Weights of a small GPT-style language model, trained from scratch on English Wikipedia: 6 heads of 32.
Each number is 500 + 40 x the weight over its row's rms, rounded and kept within 0 to 999. Layers, rows and columns count from 0. Numbers have three digits each. The size before them is the row's rms in percent of the matrix's.

# layer 3 MLP down (transposed), 768x192, rms 0.047, rows 118-183, columns 96-143
093:490496556468490509472482472570476456499482533519511512515476568436539514516470469516420466556467460419500466439557515457439478454496506515506496
086:515497477528521456501478448486548446545479504515486525478563481479550540529494465484539511525456405511436474515534469458518571467504541521583509
084:506541513590491529471410518480542503543521527510527500538439504573482473420504496524526503502536558509447511532430449531490496538530497476481443
123:467494548469510530450508524501589490518548454501502447515485482409544513494462411501457485514546513432526529506521476529456529508528488453522484
140:518461478458524430530550474474545538509514456500526508536544448478499470408498569441457514555504492493540505445540499491500505475535488528516389
085:489500538490503489529526459528545477447511493498534507511490498491491529467550539502514499409449488490463420452508511535474547506505573457480519
135:474503509518504538431482459447541574536480486517522523525547442564525421532523448474444484467524503519473488387472546509573475516529533468574460
070:459490554397491505419502541507532513477575547482512445523454506437551502444527463566485488494496470559396524475575471512507412482511508529479491
110:545492469472495554464550508530514472478531511508523541435509543436519547517510412442487509504447523476448532491473489501469564467441536484539424
158:563557483497467447493456494510503502486441408508615506421548527497452492519497548561455501505547467519404548531410471450441452547445498510485488
085:544487468482508489564494556437498429428482498470474588432463507409527510446463421525485537560515543516542531559511496491447561471449515491556493
075:430471499509531535471481502541524519405555401504531535454501502486517507496485562481548509488477480451449481483540503477499508358479457527575451
121:565534474489510486558453484417484518480426518513480490482429492487540456517525512487559521504485503552547489513600505531559496539427470553523545
070:498498530559507483518508438575491425553600435492432510463510522451511462484487475530523491446463504573493472530595520449541538461485516501508533
168:461521468459468534419503405547496482532372472608539467427444493506488422453468537489495465527564472464506576517481542538509509498525440467523483
061:476490519578465420575486473541529519516515496512464516509499524499439514508535532531536497493459479544412501450559518418584525499550570490565540
107:489484503542477518483462564556485468518492435523541538525436500554454434486506509449434470465434458449498421511427488479457484430526479475558546
111:503468458460520496491492483472514442489526471520422441454569513513506518524455461487488509508567454493364477518480491575514484531527478567444489
100:500511464490468528509518493492491428417534467505453545481445513551524586488529469524467505500466512532416383501559564544504472554510466484440495
091:469498495461489495514508467448531536436503495417503479547471445530504498506458506521432443452539459596444497478467432540510477519497532484476486
107:482523512491451453521469516552503524462447524460526599460492500519505469457527510512549525524522461526531460485530506488500450481515524539456571
114:492422502477549446499584491499510526533510600562485563422446491467467583512469505554451512512549498521556503502455484514546525446487418453451452
091:462431514521497461514559500493514537531546512494493448468444518490494504527572434534500477515409525505494469466570530475428450471536527448581483
132:545562568515509486530533540486555494472467462516537562543527570637513544517452560556531514495506469504418439421486508474501468587506481502448510
089:558490468484553438509503438429549557523478522493477553554507441460492422449563539493457505551432483518564501423561460496453470434555517517513466
100:596470520409471555519455566475502493458515480505454578481484517558537547517508468486517472545450532558514482506543500447490518487515526442543512
081:556522432490531494504471465480544548500491476498552579462529435484520508488525501480514631478430508502371478549492437512485459483489528452448437
098:438543492512558518466521486587455475487476508532458480522625389492540464523532470421493479515541483539481443479529516524583487477563525467461471
109:552525473502462489490497485523445519457472451525429511534503430519535526533562489411454476489526532471483502451488515485435477478554491476497397
100:495495518476511434513418495543496553553568522493452467521476518557483594542486531503501493489521460458498504463519463488525472481460548431499540
102:487531512507511514475504445503506446480568481522515482499427508561494505523568503517464477451491483520516491522564456516436449504494487568510466
108:496423544494496455456573490588513500577507508575479508436488633489526446477541451476434466535403479531437444446594449465431481542573520427573536
092:513532524465615470503506589488549498435533470474522532516526506473505524486491470550539455540524479499533552455498516463503533513498516495537437
078:423524547512468510458490452495521498493522449430490411474496491472474513431521472480427495479462448558498518505552534504476469489482528517531509
120:509500510470497447509569488509540460438554481524424470478454592513487558535481493495531542468538422546589424482495517475550546514488445520494483
071:481495513543442465536548591463499505471500502498493539508423503477538554487458507501497460533490525519445523554619493477485517468521553505491558
098:510494571476488465533470455530619460478519526483564531517554477498478584492511471494477469500541468466531470508463517470545501460495520424534521
080:494493519540480497496405443552610538490560545455432559514459479390494510529441455512421478554471467448530433454521479516478516538485606507544547
156:471479474462484499407475464466514517465481458496454429479527506509540494545518472542552489473530497511488446574400481588464543512561478491442529
116:505494475484554427519534487416481493555421472517504529569489491517474413595481521468523440465502472488477507547448449479499519544546505484507544
100:511519522535458535388425524420480493548519537443565464582559514502488525506506498461523503506542497529474509470513486531443507510509547577489585
070:496555499508513435476513486552503469580488509530562523420476585513481464519566472573474519525465466483509457506479512395431534459454502531444539
190:539569429514570502530460521464528482425430402494513550528507472538433517540552486511433479517562482486465567490536554498525532492498488532523492
125:508514516484480424496592497470492507534523483487525485456441564545457482466512488451449532503478471518479388470442503465485491469488483520483537
151:441506508465497523556442494486552488521507454518515410448508499431549487512486434436435481508523529398554506525585450497475567526458525453469527
097:488521526425480510491484572534483570484529458507528523430579592499491489583523504513499520486546466466443534536540534529434529555458487458540520
109:494535547449520523500493473479471438503510511558552443477483475461559443479523528489524449476575481494478522418496638462540490479514506457533546
098:514541560511507491544446496420508474477572512439523627481427537500574473453501512502509450547490435551464461507530525526468476510454551506476497
125:518492466447582558467495418514485406459463567489579516504468564491431510458543490510455506535470537500507551504452561516503519449487483479589520
124:470511498460482494397549415489506471418480509515463405443494598476572470498533455463483458547561509489460498492458553482478578459511531521499456
102:507468516497547455486448509542508458500545415543470459474460542497525510564519450540495558554463446474610474492499542506432489493529503534507517
122:478430445457482535427481425451560550513497456511394508523524493484604525478448521459510452493569528525503498543455474485543486457510475491437500
092:484478536551464452481519523513504430481573452431454458488496469493458481449450473557466506514499533522413441483562503457494496529478563552550561
084:488480493500550512486466523606525492529555597493512544481443514513453560501535509543530517545455467528491523460598496460501529462469504479482489
114:444494523523550526460507455441503432499501536515473462416500537463551580434498536463516467507489449558434491450510520399474529499548521510526515
108:471447489489482550424486438541552518506446495480540545501549559468553475478506529482441510581578470424520536429482508498485506495467512474546532
105:458544478510480481510491562499465428487409494472454433500488485486466491502501545490593434436518444488363529428412500492466537492514534507464502
117:448535627530480468508419504522423452454497527492521502527491600458505485506505493505558503478465487493497489565527475513490493481441506494517542
131:513465506446583506536490474490519537486542502524522498517499494567525447407425469388480534533519495483474495440588504536421425493505503558512433
083:486479533521459562478467463459509535515488477484487518421504453557517472487452572428472483469524541532402504489468552479470434474521515475499473
104:565506500463538447565535434564523475410454418494603534472543528567545483523472498493521503565479492498396489531531545507456514484500485457489488
147:496466520446663543524521536534536510430509429486538527550490554486504516545503415444495521527612495515475447487499542527428521461549468488516453
108:534499503432551545541452449505562487604501494471471499466483518475596479503528446515517511465515522504484429474406462569438470526502492478551453
112:467490535451487472458567551534463470583510544505488500532499506497484590508458510505513484494435505465445456473574502476513491459435503564495544
072:425492540456528475456469452510580524539440538471545517494519513585484483527461501464435470491518474501442537509532464509548520482511525510491521
114:524491496520422478539506490585537537491498510508467500480512525557536495476454477505583484444515533466473524529566580465459552460502454503490569
# layer 3 MLP up, 768x192, rms 0.0879, rows 119-184, columns 96-143
091:502450494506533473526412481510526504512491512469486543496482486474523536501464455492478549577514539489407516545550469444488527491488518484519536
098:488482501539552477478412529523564532554517475496519499531409545468485563507516546485513537528388514474391548535510478431439450506428506452546565
121:500460572551541482563409493534491587517452439519446547510433536528571481523462514442499528468469487503477479474503457516480521513490486467489515
083:400518527489501518498466464528552478493505503545478574472529535453587511494479515435434478516472487478502463497541499545480536451402522445553467
097:496469565533533434510460451568528557554500530487483498479483495458513590508469494535446529519490504502421493522516421467472470467439523491568547
096:433494524544448530422471487581491535514532551482524486550552485510500556577476585587522492542546493438513523522518476493501501397455513434544551
099:451459537502544458474421482550549504507490522484491488479467517487531599545490506518464535503462487485435541513532479459460454478466525424540569
081:499482532532564499514419441537537547430506488516473536534480471456585510500492593488462549498452474520517453521565504449481477409447510505594516
119:550419487462498504502359516514536569458536512492436512540411546495459519506471507519426553524511543540500488541513484506476435552462508522573478
100:522472481533555467525445509546514532534506471516536559492459518471509556576444529527526526564485528473430550536536460460492530477430536449571642
094:497464538552474437534481483553517530534535470495497522464482519432490552517444559571479541546466500498435542532552478428513511480472501483559578
084:521527436488488500513425505483503422480432455497504506490419486440378410571498502484538557555486488514450531522498511472447489532514493557529575
098:498445555508545454487427500558546520519503494486477524496433512470502569526471522534472544518462502509424501525510466447481491493473528487606602
124:425479453554457457444514511532483447531525532499533458433475521437523577491453578513492506568519455503448535545467510484424411500508497477515518
095:515448524519528443528415459561526536539500508511503544515463530467505548514479529519439549511453517500378536523516459457427488437493513470588568
114:508447475542478388541433514502582504530515424490513492490467474509430546477438489551481531477462492493444476485501525467519471536493509510501540
084:508482512492480474519515416527538542451564461517466557489492494439559548496531440502441530472495557487447493492466514520544549513462490485522511
079:516498463527526497515483564547521448498554519490482516522444520500385475546429628520538477584451506472529482555527474467460521504451483511500554
057:545504509567466503513447493547463520519479515622509513472489562480492491464507519545513596532494574449509525531533501465492519482500353510485502
106:502458541502555414553412478563512582546457440514521535522470512521538525516506490527482554496519469501444506510551474455521512462523489433585579
098:488422495518563526463524533571496511571571404485488525464501492483449510528501409497489565485481460514439516511511473492523511492473497500488522
097:468459522546552447484487500562547534534526483503485460451445518423531593537482491530428543529490469470420519526517498434495476453496515483526559
110:515451479489458471507421471506511497497513444527573468503381528395530509460508597524470531496551547502481484580490529488467507512422493572532519
093:451475518495484470536450474547534542471525422515502556534477502499512483559461526504473498478411558556497471489538551473547502490443491453525529
097:492420502474542477544457497633511530548507505504514481500503595453533563547472500517485537501500518487426512533561486478481508493485526463519603
080:459458491512535477518446486565526484511519473486448518465491511458500553514505521525516553491431516496395504545553493467478494429477527449581563
095:500461551494442466474466545524510461498469526496507487468479515433498569598520537529439476588510445463500560559457516474506451499495498478573514
122:424478530563543426407430530526499524566484516470475516473496534497529499566478527541466544467461440503453568537454468410425402463456504445515537
103:502404504506509421543435504615522540522507493503442526533463548480504555555493502529463531534496505498433515509536506471432484449466517483552563
106:499408523476560441467438503558505514470484431498524539464435537477520587500500501500480546523477496499431445522516510446504483526513520504555564
092:538450581478519472531448527528506485529460480490493506532419566456480607478498505515497520517461495449398502532490504476452441529466520511526536
099:468456477528536419472402460542546491523459496492523499465490539468494562489491469566472533496461496498427524564551510435446455479484535472564528
095:479415548498557405511449502563500471519495493484458535496444511480473585532485546547483548517461504496419481574524494451442491448480526472562572
105:452474482567499403456496519545514542550532483502564567485457521508485510552490494546476539498434529479465494500453495467530513493444512478506519
093:514438519541545438501457502545557573526465480486490535460479532475502565532489505507421515487495511483438544542528475433493501463488531471585569
099:462450525501536416564425483604524495564461491461477497501519509501492515523470467522448561511530515507452560524519501462457460454472517478535560
095:511447555502581458525448454574545539541507502499453501524470504481516567556503475531477550513491502491407558527507483457435491434464514498566550
106:515478472515488439484451472509563480526477474472588443454499480487508582427531460571511504556518492465524564465509530427482448536485522517516594
116:529402631442499477575525557611471553525545530483498533536488461469532564463418476468482556547577495486500459523487483556516523500497489510490511
098:512446484516500484503459620576509561549501551500542502563394560448462504456499583413516523498490506434461490517519437501460445551482475438517536
104:484452510541521409506403435527520548559485485487504547468477532477519576486507537521483532536501509496442512519535487422473489470465524455545561
123:505461469517485454527410463546546459512494480483513489436449515419535556548505543551443556514435510533459510573572492420414493473458526508585519
117:469530594510471440541533557533478446561561513510537478481509503495429503541419562465540504496470454482470470601524449489509499450468505435527590
126:538459529493481497480389618565534594528461490514448477532492548483507494503449514519465532513441491498475484508550480539465543546470485523488519
104:451488554500430478496539546563492450550465605455519545551497510401407504447403501526493506536528512437494521491476492469455390544474493464495536
108:504524526515483506585521469485462506513569456537562490524395436473512512529354575507559471514540518510470491507499488527575458464521476523513524
114:484481502523554414446438506512498525544452461512450512461500497469483569554464526563474533479500513501446530548533476446494529435416520449585572
117:433506507519500459462512572513510407476487507483543585471497496508506549431465479542443508499487495496496483520579470470474478532502486454519586
104:469495508500478522533471439479515551520573497504523591478508517436533485384456518478515520481515500541469446494532471477520517420442500481500512
098:466440479533499381559483507595547495544559467498414474513520450556441532543478494568493533542493523512415527517505551488558487504546485440510546
095:468460448497449518500460489541497446514478591450545457463558483494483556553554432484476490532487509475508567482479527461435353514458533438497532
097:488411564542516451485445483565518502506496509476462503490454489465521575515427533515461514555436471476432530532487464476448421517495528474558572
103:483440522513539424506396468572534561562508460512496505505460507472491564497504534544495534515463488503420497532549486448481486454465523484576562
100:495457493546575426487500454565495517484528493521540505478438544431550514455529567481485560477522513498416467530504471524478500478491467447537498
094:557403518530546467469448485513522519550403543484523540480483526498445513536522502527477522525477503463381523547513429466494496509428519511541536
095:479467479524546526522504428529561459520558475524468458543500487461501462521468472494509551495557537473412480556533457527468516455513510463466462
111:494511643525474477449492513586508502507586476509505425463483514434470538505466450515561512492352478440498470494555494487551478513429522465530481
085:485487494512521453467503544509494507530434556469500457464469509530499501506553507557506519494526483509449550548498481484480438500562522503552600
083:491491540544463427475500451525542389546527607508487432402423514508499515514480477527534490524526442492480539552451530465529494512518516469513579
096:508449495447540498525439434528515638466540448526529544529383547521523569508473522533491519471461515524498474461505460544543505505432495487597494
123:500413542432517435619457548533503533479503460501519527604429498462464499518476576532539556523476514483448434515560474508488536526489484496521500
108:493442474514530439515387475553547544555535512504516538487406517448565536517474519496504556580464495509429507531510451437500512512477526470546541
108:508477586536485455550468496548508521518488516507496506460396483448535556517387575501484503450445492498423522541509495503517477492426522540554586
100:462455530498529440484457458562490486536521503492451500470512520439472561575487527550457516515433493505425540536523493379496476490483507449598531
095:487509485570530379525446533515546487504484479479464542479448521473484542492494492571474541450474531500377517538544524452443467536509521434529562
097:496478526536502524445408421506501460495489453500548442433532469413530489476530472494428526528422502510491579519568448435413505507456480511532484